Each number is 500 + 50 x the weight over its row's rms, rounded and kept within 0 to 999. Layers, rows and columns count from 0. Numbers have three digits each. The size before them is the row's rms in percent of the matrix's.

# up: layer 5 MLP up, 192x64, rms 0.211, rows 7-37, columns 0-63
# down: layer 5 MLP down (transposed), 192x64, rms 0.214, rows 7-37, columns 0-63
# gate: layer 5 MLP gate, 192x64, rms 0.253, rows 8-38, columns 0-63
up7 109:440504544475389563495459509498489508581476483511486478510487480523552584583494453512584424481460491500631497599427517555574499515534500556548514489514507382440440516515493525428569511441488588
down7 101:480558490518606501510567507544369438506467508536472510525476403575549566461512485531508465438443550464501551516521462462383508583516498419541488449423604462546463491472520394509507474476493542
gate8 079:482566539530576528495432534448476505504531503567496540577462504472589602452554499519515437400449471458499497527523538555525544488496516554515496514480561394374451469596556549463600484428489518
up8 089:481424567451473485510502477564548537485471571455480454483534507518518570617544555561493492445565599466510444447499430492443557548511441418458589588583537569557532481476582527537512506437515498
down8 094:477420505486481558532471507539521500634515521425537459513444492543523498552649502502527461528502521473484477475478493506463450553466504443479593593592508500427434574480576441588483536494562426
gate9 123:443537439424501471473482449444474675424542455503519531483490531483514514516516389578552469554491544453489477546535388507461482439407482473393467481510528455423494527492501561451520506490446492
up9 111:531510511498523548535557446549507500582454461450395446437514445541532397550505503424385494499541491532481408491497425487567515499560501439580489478561504551543503518454461543480582576488387467
down9 107:506488440490482517476391554440518446581525486420554400420445502487464512533554493475510591448476511532546462507453573499539515539495526552461482588556468524571524407382530493481552462559585540
gate10 087:446515553571509545514599432475503489439399434577498496533501491533532519413515409486593497500535550389561465529492456582512492573537569419444492507442530460487564491536501529493549423509575488
up10 092:536510589505625483474582544514568471468465583483502506430447508500471391526523427479500579514456479383529507556573568520436492492564538465491455530480406516550467483515555544479403481519505446
down10 094:552480515553506488501485586440587466519480434508521613484478548407519522552519491475468499459561483544478538495545555508525364459519489413452449617503566482598454572514467456556466508505424466
gate11 099:468632454530552405585494482538456508436527417516508504550564495511434550455481548558523450477540551524407522428537494455450481549511466501444589427518465534433466556548509522542407541499562449
up11 098:530526459483510496516555483514517503434464383596552476513590479493508455395473535500503533483445501542451502513493563417559517513552532430392502622494499437505514419447600431472481489458454564
down11 098:480516490532469510498428437563424530485500495552526409466503513448436573516531515491489464483455536496512515479504502556424636391559457608492464658452534501418480481581495469490470489523503542
gate12 089:498567386432475549440510402499517418519467501531529494452414491485529513495395527489517479493375538419497461504528518435471458485536528567352521473516570466464466519514541501515448533453565558
up12 092:457476523543590617481555475484616506530372496550493519586538453531530447563493487477538471505557488538437543529400465420484546480516483478545495504543544459457471563431477552468527509583562430
down12 089:407510430491461501564515423518566628478545496553503523564531483493548535473543457516433506484522462489507509598478500383588586547475464410504401563512510553504400447496469490460522545523520495
gate13 098:476509434518515466479505523461484521453506464527551485582471513551521488570521454535458413500497551541591532658472468525563461522405493500504620489498500521416507485438569590468464465479394561
up13 091:512530524541520469403548593518533466500475483440438504517476405459541471610516571472544478455450394481514563509500441443498597480504450487425500506456473428580438576529513456506463586494461418
down13 095:566342503460467450440530472486596479492357469499494495513517561441504493526530543477517560479502528487556542539559534436451572475575496513527544572437494480580500577533559452545483523549522427
gate14 108:492574541436519534570643560523510473479523446456470500588491483563523565555439498432517537466483507483522481453408500476545480468532521409484639491506554520490533501478392513424472585507536460
up14 096:476548427538617604537519441439422537448498503548553497476482439488445541469523473578486551511542526452440510602508479421616488601462488441487474486468491438448474508533465468530526474411441495
down14 096:485578549469508411443532436499421541400496482521513434498523507565608472545404480475498516472469476499566559525557601503539538554580453530594507430443549483387539538531499492446471492519514474
gate15 095:469607456535541497506576520450466450503491472453461518450490458632483484557463388454576536476589458460479500517461543466627430541507474503529511448465452494515540494538417598491567539512461457
up15 098:475532517444443488608485406520440496486512559569392497421484470509415526458532479528377463522564589550473471463538514528525478522477562551464550443437535542469538526441498415499490572504473589
down15 108:499412591529579489467561464523427495476473559507538440564544466634514546607416448522526581466502460495476469594607563559522488488524457495499572449489486501466475485479402489540520480512518497
gate16 108:466579501440528541552572521422544510370510462539547546541447558519488511407496467452527472465529554432517520514491445546485466566486502464408658539547495538510578466543498594489489464468496461
up16 099:464509446511483590453488540452425526453469532463470475613475543518513545467492385594545538498479562527434445511511517412567581507401472423491455478551532458482524406487520482452600474483549525
down16 098:497535541598534524571599433526442505487517549473476452566511458517512501405535524510555519503518514519570473551522603535477428430492457445523573535492531469304470514481539523516469537454526535
gate17 093:567546420485540499565441536523435529524538481382581502522454418495470528507456523534412464540576566479462408439437482493564433457467459484503553497615507536482550528503567453519495550594518529
up17 112:526504400558506547516419423538485590502435436453550444434411449531445493544473496376502507554500487530473538417549567494577460570534537531551460473462464537480458462469435433518444525546472446
down17 106:529455514573506592623522475512471517542511516457512488519536496503458532546399506512487483511572505520392457489577541504447462491469491477513586432516509534298447478476558523543479521572531485
gate18 087:462507527425513498485491461544421452483434526596473483510425522514470507540506400431578422523475506574504446499450513495595491591466477453431517455488583528464561510425378506462541531574444538
up18 081:447593498560492430522530432432494519537477437503510494518642515572510636532524565527534517465616542420506436449553491463470510555510508612475499475483521497453552532588519443498491491510511522
down18 094:551459525483575497564598434548425436505478439542517521560508456547520519487498476541501501451473523552502503492542517513556448548498495414491656361461564471384532484497465532489474549532483572
gate19 083:557485499440506387508496527530500411417520466611502573538521507578501519509449478501519476554545578457511560523448487592523476465518509470452520474399470540472541510559580495633597457484546493
up19 095:456523582482511618521578488509581494443455523480485493510466569456488502531561479513554545521500498396576455430458472499424509499518420476488585510546655451533477514486447415548535504552440473
down19 091:438473526529536518541578569438433503508447547513576533478501557496453481495589541525514520486479574453456552538489469522465350445547415479553553560469542458474442462417434547582560477512423516
gate20 099:424536501419568456442479484431479599423505468555595467577581434444588457515518524513489484501547538487515455526506482496453500497463532388547509548477549427424488452551467486505462532484467627
up20 094:501543522568508466566467466588462509509428484425474430617469485438509519512516487541464498532530519581516582510433415545461592502597462404529518489539585521495480546448498432520495387500445516
down20 095:502437459410493445447486619512516505474472446484470460596518538449490462506497491490542462455572531549464498552479401496533579535511500403482499627561463486457475648529459511485549432530490495
gate21 107:446551522556596486560569497577449538531416497335598481514388496518496490538471467523542548484505505529550476539535567554450458473514448566561500480465493531493476509553521590434525535497563535
up21 103:560532512368467467567562538519504476477568433420488483440494487445549483459496576488435482456550432565512458547540503524498494541482549559413479512470644580581505583468426471488476531489528496
down21 104:491455456538486513606496536493542478532527462534479523519518462447433518480439510500500489482504572495495517520481438511396508545485504517487590580499486576667536525432458531455513561465368385
gate22 118:482580460492535498586413412517432526507448507503504499452429478483535522525415473426531549491477642494436429460507529543590406463521505472478566529518486560515433568495527434572512541531574481
up22 115:587455377502454460495516525505477507575569420379519472476548400534477552469484470545516483584587459646568509478454571461505458532452492482507518496543510507460507456534542521515439430507509481
down22 113:456433460500527479505473504558513539490489470546477559585559523481509474554659547511466496553457545484528485508476460453483474495470480441454548460599574465301494444442491552521502508487443495
gate23 094:460482432521459581477518508508539548469500462539466460484454457543574490467516443587575384429487588497485461544371457535528451499478484510485542518486613565509558506454460612493445506456434540
up23 087:407498403423557479402505539589565472472529549533492453423419557492490498479508465495490407414429535433534467555519441509454518480499477544439515440562535496570484463397521466546457552558523506
down23 088:494447577627500526511554553452488398425552523551493506594568463379473531574472516547513466511471492437521482474539553452438578502500453468556528494447495460612450523563476470450512550522458514
gate24 096:434525402415537503498570490455474484495469500516523528492564509478443515540533425479510408446563455585519507506390520424535498551465498448544518499598464571463494519415455577381531516549509568
up24 099:513489585505547474606460447513476495550474389466411495374505492548472518559516477627532437435495550454471528540503454502546525509517476588554560412475555478518492499505475562608478498517474539
down24 101:493559491497506515516534466464477497503437610596452433580490445490569482493395527578584473462527490495438530567517462508499473502477433396548338497580522541446507480472486452499466511556473482
gate25 085:493467479454467502497517499479442429516447529527391455533560491514452595479459433553580495393576549550505422515484517444609524566513495493509511485527604479519500492404411514393537464510472536
up25 082:547489520591475460392512476453473527494478461516549514546553540498558511496420496546536564495548581558479426548523571431496450465487550452527437521449573514625564565507411551412475460528536451
down25 086:471532550536524473516485477497493429536535423487579547527569534497450612539487504508538538491462439502465433535450452544408544542508576456527503560470445484419491526556506466620400571468585582
gate26 145:494536519416495550475520446467472504532437493515463467552540530494565505466461422433570497474446523548575420455422568504594439552431512579558613528465552530422490482488447542529447400497552483
up26 142:465503545494507510557478538557525523540481410395535521484514486430449512569481549449532436596558588570427508422589585404449476470542505467472494513449479536550495553490446467495449503550575415
down26 140:535415489536543485469464538525496515502527523518517566522516504508548500548606535524515540512478496487518472505500455474453533523499456466458523389598549504229471517535514524498491469477486519
gate27 110:463603491569590543568507453535418466519518433559529574534535476530473503506394458558530463497515510474453402540430502552489476491503543482475575412549492477481534570458509417593492531606512529
up27 101:457476556551489596525547478498528488541598523589493445555465579554496422503492432545594540509491575500572543479460479527439522443553460459498531468432505478556595418471449510493567414465541568
down27 102:444566469472493459506525488475581496473477540497435451529488439555465467483397490479454462524501470459524507524518445487457444524549567543465392547382472515713520468529472526448505496528533483
gate28 092:418531383521571505512552520450501510488464426447463476423438510557588532474519478536476413498508566464408447534485408489479499504561541471403570543427419535431477509494506554406492504474464520
up28 101:506454497576440463431453553505558451516470502398482568481528504554430362542463449504458535542432450474490446491410483492443564463594472595469464429502437428494479551448555443495501495468513516
down28 097:582393454552510536590506494528592484491481432396452565441491521465472429495453572483470412591461439462470585521560560460449583484521509522542418505470519514557455547500510524465474465545540504
gate29 098:450536516515509508437540552545503474531514535484469489455460521589535473435483510586543466425514483453575498455514641629486524559526587556493550462423544605467573466570517552484484516566501489
up29 089:537467511544547413468459430614445457485522433559464475504458478510479459474526418575554509474487505537550384405495559420483509524468516520560573462496490432476489456508531463507573413391515557
down29 092:510619443457506485550518491489559435530589454453515525585391492475470536455405559450547390598515487519509505493421566463575448526507553433460524490424500528532483583536464467523458514495505491
gate30 100:462589489548537453500563431508421513435435458492483557565451506563526566546409454540490489483495554506488424544477523483628493541489602468447550495458589473514544454466470576476564419449484538
up30 100:442525506468494560558492528507474470498464533580531445455457497504404478469484540506575584506503509497447475518503493541377384483484527531474449428611388550428512536513532435438474524585496417
down30 111:483435502505495530503527479422442484525487488504501457481454511528501482489498436465557564462498559521474476529493557497498475527500508534552479368539480548220482489485519518493493569525523497
gate31 116:553478524567461631532570540494521508499523408437602486599504463601407466486466487513455414513524534485536477564464469471518461489446561443474487410482533501398587497536504511489532479557466491
up31 113:456499533445454467526452483432461486541515635512429552405514484433578498466589534457570575539525559552486551452527477517462458517535537501560551527525516567560401548444485540522409460451479443
down31 112:511498500451392446489437384457589504518432595578472514424530482450512505514629571468521532520532523463485493457494517505544533460562505564539501578477473518634463492435510519486476470556557483
gate32 101:383557444528525493541530505478523462498495476522501479530485403560531536603478625543460452457506536541518502537426477539487506468489508482459533469468464532423472580530612631530432518450471584
up32 088:567457526494473513458466513462526519423520432508477523490521480507507598426490482561594506567477516506472445532488354540533447523543555484424520545561450475541567361528494462483503598560420485
down32 088:505435586456444500417464490513568568441565503525537482486468476470557485510450449420476554506529546473496507563392449596524456498496538443378542572510492498566533417508459564486487561586437485
gate33 114:492632484523502577564560444539516509552490561557481501520509490580502471450343526544557481502530552553559448436508474521459440526517456468452533417480543476429537491557496479509461557512420601
up33 099:528505464513479554554499481504589460512435500607513549477621486471486556452566559551558526499516603553574378549445484511532581533532484509537493505485573497509540431528432533592459454490506566
down33 099:529573495458413549450447578539568522507528569508512502515530464446498471522399432501460538478457485468485494488529537428472430486539523507542434533448519513677492502482460553419469440489444384
gate34 104:445571519576597469558568595513434431549484456502495495465501523505507485507470527401511403501389513434390474484520436439507460544509532476540518476474445436507535549533439499431568509564570526
up34 101:536499430479513529455465520503464543488566463578530469583641509503486520466449590565505517428487550555498378538444454465444539414500546567500465513425512490467548439453458473455405486505429492
down34 098:473474504532535595553474461509470538572628546492525563488504526480489527498496471519541513582485550615443567467544555484482456547457533535394562382576491545470485501458413459517460548487421534
gate35 084:418490471467532497430566406535494534458459431467508529534570553584515535438497467368522472485519469503613563469441526445498489627497518507561535528432513500504562487498506463413579483547542539
up35 086:505577508572425509495499519494519470509458554461511483491545454584453539424435505636523577568543482515484381579540543534563501466450518501484496397479449527458509493512535540575485521419552596
down35 087:449541564487500450441551453517517509527527473540524475559458485555497472422586460453509532434482537563519485456532527488515504524493490498429544394483475486298441377489451516533570551524531488
gate36 086:406532485523520439578592497545528543473568542507549487470493511547556499450479630592444444463469521498526473464504486536493501481507540392432517515440467487442434557644556573484484544474535493
up36 101:404512496470574532547574423502487511575469507478520541422635460557458474526443469420499553449482493456407474532498465410474487521436565505411460450425518539479480448567484539454492496498590521
down36 096:438606530536485495481452496498463556452473508466563457501498572467533555480506503427488544537505575497529527534613504515525536464514461655526466379451502507534447485446495567616463567489536563
gate37 087:418586510561474542628515456436487573495545438523425464401401538579537502539493386483553496479528555496498467545587505524535474494466486578532483455486556492540556549494561531547465479544483545
up37 099:469496494472484550576550494486530542529555501461452497546534427505531450559552547516448386413551463473466506451583529493531462456475417553403545583437504536588526518423534518537455601514540418
down37 105:554532476533460439472554530456538491502524473546524529572540514445533543546528515518558449483501470494430486531443454567486529552560558430581530519455459550732498546551485525543466493559473513
gate38 092:574479522577488455511518501465459526407429513449525535464497517463401461444423584493510531486543491465427445528460572432522433552396518469528512476483504486474567561451469441497408582512620476